{
  "num_hidden_layers": 9,
  "hidden_size": 160,
  "num_attention_heads": 2,
  "num_key_value_heads": 2,
  "head_dim": 64,
  "intermediate_size": 640,
  "vocab_size": 1137,
  "hidden_act": "bilinear",
  "norm": "rmsnorm",
  "norm_place": "pre",
  "norm_eps": 1e-06,
  "positions": "rope",
  "rope_theta": 1020.0,
  "rope_fraction": 0.5,
  "qk_norm": false,
  "attn_scale": 0.175,
  "bias": "none",
  "tie_word_embeddings": false,
  "parallel_block": false,
  "extras": ["paired heads", "shifted keys", "gated attention", "attention sinks", "short convolutions", "an embedding shortcut", "capped logits"],
  "init": "normal",
  "init_std_qkv": 0.0605,
  "init_std_o": 0.0,
  "init_std_up": 0.0605,
  "init_std_down": 0.0,
  "optimizer": "muon",
  "learning_rate": 0.00623,
  "lr_mult_down": 1.5,
  "beta1": 0.95,
  "lr_head": 0.00668,
  "max_grad_norm": 1.0,
  "warmup_steps": 200,
  "schedule": "wsd",
  "decay_fraction": 1.0,
  "decay_shape": "linear",
  "final_lr_fraction": 0.0,
  "batch_tokens": 16384,
  "max_seq_len": 512,
  "doc_mask": true,
  "train_tokens": 164700000,
  "max_steps": 10053,
  "dataset": "wikipedia_en"
}
Each number is 500 + 40 x the weight over its row's rms, rounded and kept within 0 to 999. Layers, rows and columns count from 0. Numbers have three digits each. The size before them is the row's rms in percent of the matrix's.

# layer 2 MLP down (transposed), 640x160, rms 0.0337, rows 31-44, columns 0-159
098:461501520428472522482462529413485470553516437528464507520448476513518464553509498513518448487506531535598467519472517418565494490477531441532535567511503490529483519470510517476529484518501537489470504559368477470491472496471515547537576461522453471546482510573563445572491413492451440576470548569475520438468478557476489455490470496475527452478460479541515528450556427459512474475504489532515497464470488429571465541525465539456470461513437491497532559458532523516458543565450464
097:413547461544486473422589469520452499549550546507473515531497557495441518571539520493584500553465491475573449517546484431536580512556478540476520486520495485470448562523514479458473486450517524562433476534514462503484508568473491419501524456473468477491546455505481532557484564528477522530495424569556436480473559446515455534535423517513425496588543544475499500533463503561547539532488514465528514547541449548477483511473548482536495501476491479485550500527505549497491449445434482
105:524513523478412519521563512492467481500483397563473533516467473516561532530514499533420463464485562492461493480457510436520499472473476450495534489423561497534508559489424487495482473436521499468501568470531469539523519498466515503510418482470469472494484525527432533478562476430440495542456421566565414477451409486443524473488506486486514483491469512577518492446487522487493493455483589466561479521575534517465520513450459513483459527499459467496480582424497517403527528519538555
111:456419520507482470483414504533575486528576564485528504477527469465483492522475533478522544502537557538456493453510479521450406505504507510508469466540467561469620482469500497532528410471462505466515517529472507482512467485502516555558460455566482516506524484424559482429501456554486457442508402440515420520450470547498534469482507496506435472584513552486539535506549463512494552510531464517533435449439464605477551485495525517555505473498529518532506563489431450497506493522508447
101:506496518566513466530487494475435481488507491506529532501498534420501486501540582500510493466477494476538456459528466514492455533447508546483538516566473491530474572567477547414497449524531514401567465483572492468463571495531528497583461538465441497491428466545447476467568462552566561500474582481478480489478516505461480480539488450461566466496532455413537491453435548461473509494503486517517447510480559464533510491524623494544488535460527494519448505452396535476496489449466489
098:439504518517553463465520562523485486552453494463497446491493540547465531432511567433492524508466504529500453489479458508480483539464513446588538503525520448431446515492454479561465471553535545498463473513437499476543506527470487490511521495534574487446505477426442539463448550478406488481505529472508480515424451450493490531481453560500544485470484592497445487531545466573535466436507553574446470449491444408516383461486504521611489463481539460497470510525500506511530511501484506
107:520481562494417468604544510460487432499456590508493489528466454431502486498553522522527573496491513504507505548493488451451454532479489485573465427576526480536464553493499470489555470505530492457569557557498455532556506523456434451587424482552449546518464423467471490480457524490437509532490572459444580468485446567526459473553481467472504499472509491493476488524490490525566477501477477517504483528578531488464507535512445554522516486558450493523560490440501547483429551499518465
099:572509446430510463491496449426501446559508482499491511435461490445539449440501484465522490449601482490488549459570561558515478587485518449522515549524583515473527511485498472502580530437426515465472480546504466457410477493562525507466509539498536460481566475424488568533538537453529528428526495483508474473477531477552536500464509501445464539464503445539475476512454467470458443573527546560512420500509512469545486478507491490486539467450482573491495488450509429468527429510523479
099:498539461537547534476480440514495502490490503423437549502487511474508493489449462545525522471526381518470540572474495536493510494490559448505608419487543535489490475488560555476504559438488463519489506449415497541547481501551532520521466509472497499446452538591564552480442479488496520513479525536549557564508505523498486501531546545484468560549497444444470505459558515532547534509530490523590546475404450462502537562511528473532477549550519428486533524485439516432520496499539565
103:452476485501458573564514446489507455461491517484543538448521466485474465561531567475457484511530525449519574576461468483466569561528458478497511400470514486452486405500443427532507460509545543585472477453578489459530474470547438480483460469444521564487452512462505544565526505566424519561495541520452518513445456432499500521475489506487541502486535473432473504561533472557495510515449538515477466455519446602501499420476527493479473506592471499487525466512503463507493510525536506
102:459513474499512534507484504489553508524489475505492585525443510457483480484488459480521441493505469555483472457503405398438472428467508422546392487461502523492475511532479536531472525424457499520491532534478473493479472515531511412495563528513556466460473514450486534458478534506524500439482485473529505398536428576421533457534446500544421520434519498428491525456507426493444558486512503466503527511498527403580465488463492482451449467458524567476481544492561521531516534486530506
101:529498515503546546511546537463523587509435519492548436508528480574518475510483562455584489462443592477576562464556531534486515556482496512527501478479504544491529468500482462497574478541451437499535469473428442511423551440552479515450516435490508438536466516472468534465546588473480512537504542501536507555502469591539493516502452482477519520543450499542515497497534518529473539526539457487447551583451506465544449505518463456496503478450503504498438489578468542589501553491472569
098:531546485502568505486491451526481486532525495458533543440480525510437456513468525501521534480513469518459558512501463568530473521580552504499423486519579519514530481533531486508508453477530453412493511558487514459504471577574583468524533550498548527454503586538506556492502515588499499456521484457470569589442482489437511510495498452602552509574480485477499468527553565475523553529538489463479550478498500443518513520500497504451517430528470520565500473517536406398473518465535550
101:514505456516428484484454452472457535527514490530575513477495417474490504501456511526506494457467529523532512488505479513498470451530520560472465502515566546472435436534454443417500504535471530515537427471495535480508529502425490536506496571450431518573518520599492525526516440523568515486498461483466450506463515555455480497391473476516542533515518500430497456523552478533490563450507523527451561556534562529461516490550480516431481584471579592473430528519514524519598490506519532
# layer 2 MLP gate, 640x160, rms 0.0982, rows 32-45, columns 0-159
097:481563453510561528548532408536470492505508479483460537501550418516512467612463554493578481481471480538495412492496494405510541534572482571439426491539466488484459521476466513532500475451458516514494497458515443416432496496483510456551541519477537467482557402502426505544536500478475500475462458544485373491528502504475546462447442502549498565478524499429480483494494458510520478501520500440507486470595544469451516477501497467464468456532548501539497542537523532484524526500470503
101:521499518449501410509464512503500441520536583409491539570453557548467435552487542480447556465470470527518472512575535526463514568454526503507489475514468544520497423511528539484508555565547468559546517528509489486500444509519512514474488526573477540486521530502554531480499543564533502493525540414509530537439506544492510542498529451408450546557505471468519554506522486463501524530524485524507556518405502416523533526561481475510537489520474538566527512557434474589516525516526395
112:519485531584423477500447532499501388474506566523520477490548532492481434514528447509543490499484544533479411465514574536490478499473569476556520480528532546502442508481428506535527519541482472524541491469473410563550490478483492536508515501550529495513597544479538555493509491597494479539514568531471502502517452571519486573465550493523471536506543485537537500570489512495485494416504571543457469480504516464439554556464558520470519525503450526441554422442472507466500404492506469
098:521514473497455428516432475495477476511429527518494511462610477453513456440517495575472526543446418486530489508534538516484525568555487448483446474489423473565545505499524514556523462446530447535518507543510498455547487490580510489495490450442443459474511440511508501541448455509471469458478540408502502475580528430480518442543487512526481493516480483484529478465419446481556436527557447464498508470499500441534557527500499488530476593430543492524480402578488534442505506490476494
097:478445529486537564487551490528513514476479513509531507552504574529491524542477463551502522513545530479492460503488512496525391471462561453468508495520520478553487449457382534532484534526505525454629502487534552496492521501523518500528539521465468465505508399498543510493415478476475494477440499428503480477485520528465528590586529515455479599496547458451553478533472481445606451572550504479453467484512563464506464507521419493480428482511480546488495453513497454494507445460524459
103:511496505535529508484491491533496560489500550521459520509458456506493505450479534536419525513513451566517505505562403533508514398486494547426479496457495553554513486439495438530519520474549438542467482547492525469526531449469512427560518456467536562463486580536490487444547538401565485454565527504506472475585512453472551542508519431457533532522471499533480477532480553550477496582447434474505496564531548518534474514550518486467474531404504474571458450529474481463496497478425513
096:494563545579492488512468537528465466485478496508499551505499592525448506549531489583414492454480521495434526529478468524491509500491558566468583566478491558509575497473406548534548438472513467522479467566466469567448523484491495523496467469442529484495482525537532432482448511531494500564525580548538528514489440530546494498486446462494553435516507529503557556522481491457495495414431483582513486531562448557544528482446484487486562532428472472520479566488501500520515450481444543
110:433448521540523528456437471523509423430519456468522576473519469550465558491468519481457533436527473520518493535474417552515484455504530447524548477534525508455474425517478517465482511466559543522521434438457506432514466450574459526499436527558473483508419539491474518474390487489531449499500567492441518539486481465564523472555454516430500498544516572547531474449529490548477519556541486497480496502473550472512446463570533506568520505470501488559549540583506457523525539539446508
099:503552506522531511500548508507500538500507542488533512519488567516447492515509476510443534503512473404490467522561581507500493546547505485503513451512584516554529464529474553536480466433501491474493478487510548478515475429479471530482522480559434553481468518469510533511475489477467458465401467502489442568545501470492570481485520502468471463478446379525495438568565500520454423557496501513565479573521499571513491456437517496501590496558427525444560494499432585518561548454516444
104:495527484484545487489437514455533557472514476486509513462530520453556552484439570508470566483513514567418492511507560497453453414475437553460463450470491504510484496485542476523408545548489480559562569505456522528519483478556475419508438579498545456459439510530529451428525518472514513502553401501449549443493502491515534517493492476513512511463482517478475520514497427429395516466448455510467465539518554506571484450549502529510528457474441505446507542520555511520516462458443554
106:465532569433421544497517525520485566560533502548544453560491492558497493485533533412520509518479556460572524497460513512447436557461499466489496486524544466449512409463445448419523426489564501505496460513481522552495473416514427497456567450452515541492488468518487555498520544550446545564518462507560575504456566571536485539497489458477477535490510556560450501555560494518421492483478486500529525515502516434506507521483451489548537529409495484511464539500469500479512517507468568
106:517493478515478456502571520487468499528543467464467545475532543471395552476478611542508594489534482486467451492555598508430517483531521515540501411551558419502551519435472603468416521445527509503513535539451499498480457506520537467456478509484452514530503573501511525515521520547497472468510565462542500552491494451444500529493520490554508496514519460457528457479499482572550474502500514510502483452557519447473512500487478551514422513494447584575546554501504470466462434508484575
097:490569436514504509536474470574520446433478532509530486509480498477441485453478533514539531534566523508411518482543504522536516449516412509507541514506520496514498613523498570543539464482410472510510455481546521541477528542505450513491504464459498458491499536468473526511517549477491546447448527570470627535495531449507506468537588513519465555425481476481558540443481450555539462514501488542491494491516458448556471582468467558563464483469537554527475530514520517514532558601538473
102:540446504519486421448488510550458543540466515467550481473541567509490549543441493532464458512526480505542501520468551452551467532483501462526461470540467444570517468520580510486428540565584442557496450470470477510499580485474473541442516493508487426519450539497565546520454430537489507478491508473504515483533520558436512452445481528492471525536493472505441462474517534481432495572530523540522438445425465457467488423453513465514474499462549497432480502526466552402416452486475527
# layer 2 MLP up, 640x160, rms 0.0981, rows 32-44, columns 0-159
107:461541438513477473512555487472481426601591505507476552528509496413458518459548528525577501530510501456544515515520504474457527407472525443556515503492500484496455511475480576524467544523478506547421471542548475485522577536475435454417527442501484453527470521502459423516453486540538535522528478532495521451465500535495505525560502495467463525509495514505551545488523571487572515553468543521505460448440486500515485478535496508534458553423458539457499391568546553462475554469517450
097:527500438553550522457499507548489471533493520493542484464485411513479506500462579523487434487526554439442523509458570436513561439516482471541510591518477530556526540562479440531455482522444426503491487559485530511558463496530435423505553499433451448490473490518504485484420475570498479458515557501534441510534442531489563422523419454513469428424495539429427535512507468502511536532522521484457502455571511488442551509559529505523502498478507445518459474470488540485493504502453535
115:543512502506392523447559504538521455472420499510516509484541623529467486466556485510521403500563542491494502467495471433544571520609491495492514495458495468577520498514483540501480560517506540562489447466489430520554515549571562508472513539542543415567501486566499531502497577463459492470520493533518537544541470491524481521471535542508549504505475457517442482522479474468511442458500556552463498445542522513429418471525497455505555473455510584462524509554500512555497500502526478
107:500514502519492535522439531540498503491532428516494498479600530478580470507547552471465484489521494477566522528512499485394484493505441512518509452469510421526525480580494532499542497488467504424472494503496534491462546503458523499560524449489409496509491396548478510479486508554516558482526578468518525572487498439463482487507476505494529506560573523478555503452440535423501482530496561454483504463489496442548520503507455455494445579485599474541496490520362469441491476421512494
099:461548544484530448448686497492525448535488511489452446501487540518470476442537496450509469521530553560527471437518513558453481472453528487500527494533538449499418480519520550407469489506588490505472490474403433523572513532507483532480539510497570502512489488554529498466514509479536494458499573484572495535471482469487533587513475556485514441522503436497517501455562542527476537482477504490538528580421509551519542448480547497518487464485535547492481445444484511446505517499461531
110:530502500473563502452504548511504534517521500480532504422551483513480572569501535485427511533503470492467492418492548573498501501529520506495552504520485541458463472532471485520497506412477419527504466486529529437440492543491522482387509492483506470478511459554530506476534482483599526531505391528463473432498503480567509561469538468564453462528485463442463505512501506428516483444605472446477485409443413538553487479507507509487486437536560449556454544537539484550477465524488507
106:507458483523490495485517520537512522510471578569518519510495530538473609513560570407494518529497496517531529449497462518532490529431486515527406519430483486482496552399512495580473544427521510520476579534486513553568485543427527496497474527503537527528502503480530509460479532519507512511528446533411503520501463524420453434443502481503503456487490534507495468536544561480541482479473500353442482501505485550466519495482486522597527561507503489492564535542472476540470436460437537
115:527442528502498498471526480529559498430526492560502425446533454497444489529510487481435554493433551491515513505569517507446475499492466449562422499434498476553521508513445504518451498514487529462447445522518465455408561521456452527514511558552530487502554444505522519530514484525441574518521477476456491452525513522527472470452399517548459484529593554504514395545517534460534449542514431525497521537532424516529416489568478445548469492547573512471490519512537498439478456499491525
113:533515477501467468481431535535533498564535527563430468566539559516479468457551450576479460527551464518553510523463533540429595471501504521473517588470494465484489550575481506409502545539504526485558527562488503621518458508484560530527496490530548466509469465508531495483554500489505426487542489455507485440537585502464505490529573515480494526545446499509546547439544434450458482498508510483449574510509555506495486553492552498465492507467532549518488513557564418478487535549504548
101:509582505461501539519557588568469495451499526531506550503539495534483513468474484604518567524538479565488408547482517561453449515523462479531548469461490509489566529547476466529529538497514512507543447500557555546504527506488554534541429456406483442541467540545470448476493497522493450490463478496502456475489579546522526469592509442458502554497442551489564498499482470459517522457477565476478490483499529484534487485531498604538550563496512510548507499544541422469552449551562522
098:443625511464478523447476464547478507402572520458541548492485495517539509496542500473537497442567465449472553513565494484488523472524457471527519510504519471494457528553491481521508461443478464434476516494416482527522450492502490491480465510541507488540476503519540479467460513529496563414407463437567481453437546490528524539537465441505469564538440484431512447485391570452492453590502515501537550483503452472497497586520519487504507508496521483485523517543523413495535482459489574
091:445522488453501477456511479455579511520470478472532522429469498509461535476490535538524555479543520482565453462519560508473544520554483408524464448525480435453547513454534517427484523514518496463418499495518514490537531506495478422536427515536441490522528558524415481554444540515410480514514510553488525561520558491498494469509496501532470547511458508506555439421482474529513434502446517467533559433528487561475585487511492556573554559503530499558542544572419508509539527473526559
105:496451421554502498550483497488534536525504456548491499494496529507511485552487493578480518547420463515559447525520466493501491531497490516524486455541496487533518536459462504452491587503481491497532498483462441581529516551489535610512466498525506510510459457525501529478429401517461555501498549555571548425473542461550500481529457436497511500525447453489546455435509476521485574410544413479510507504583487532553521456520485469524483531467462504498405476530540473449533442598440470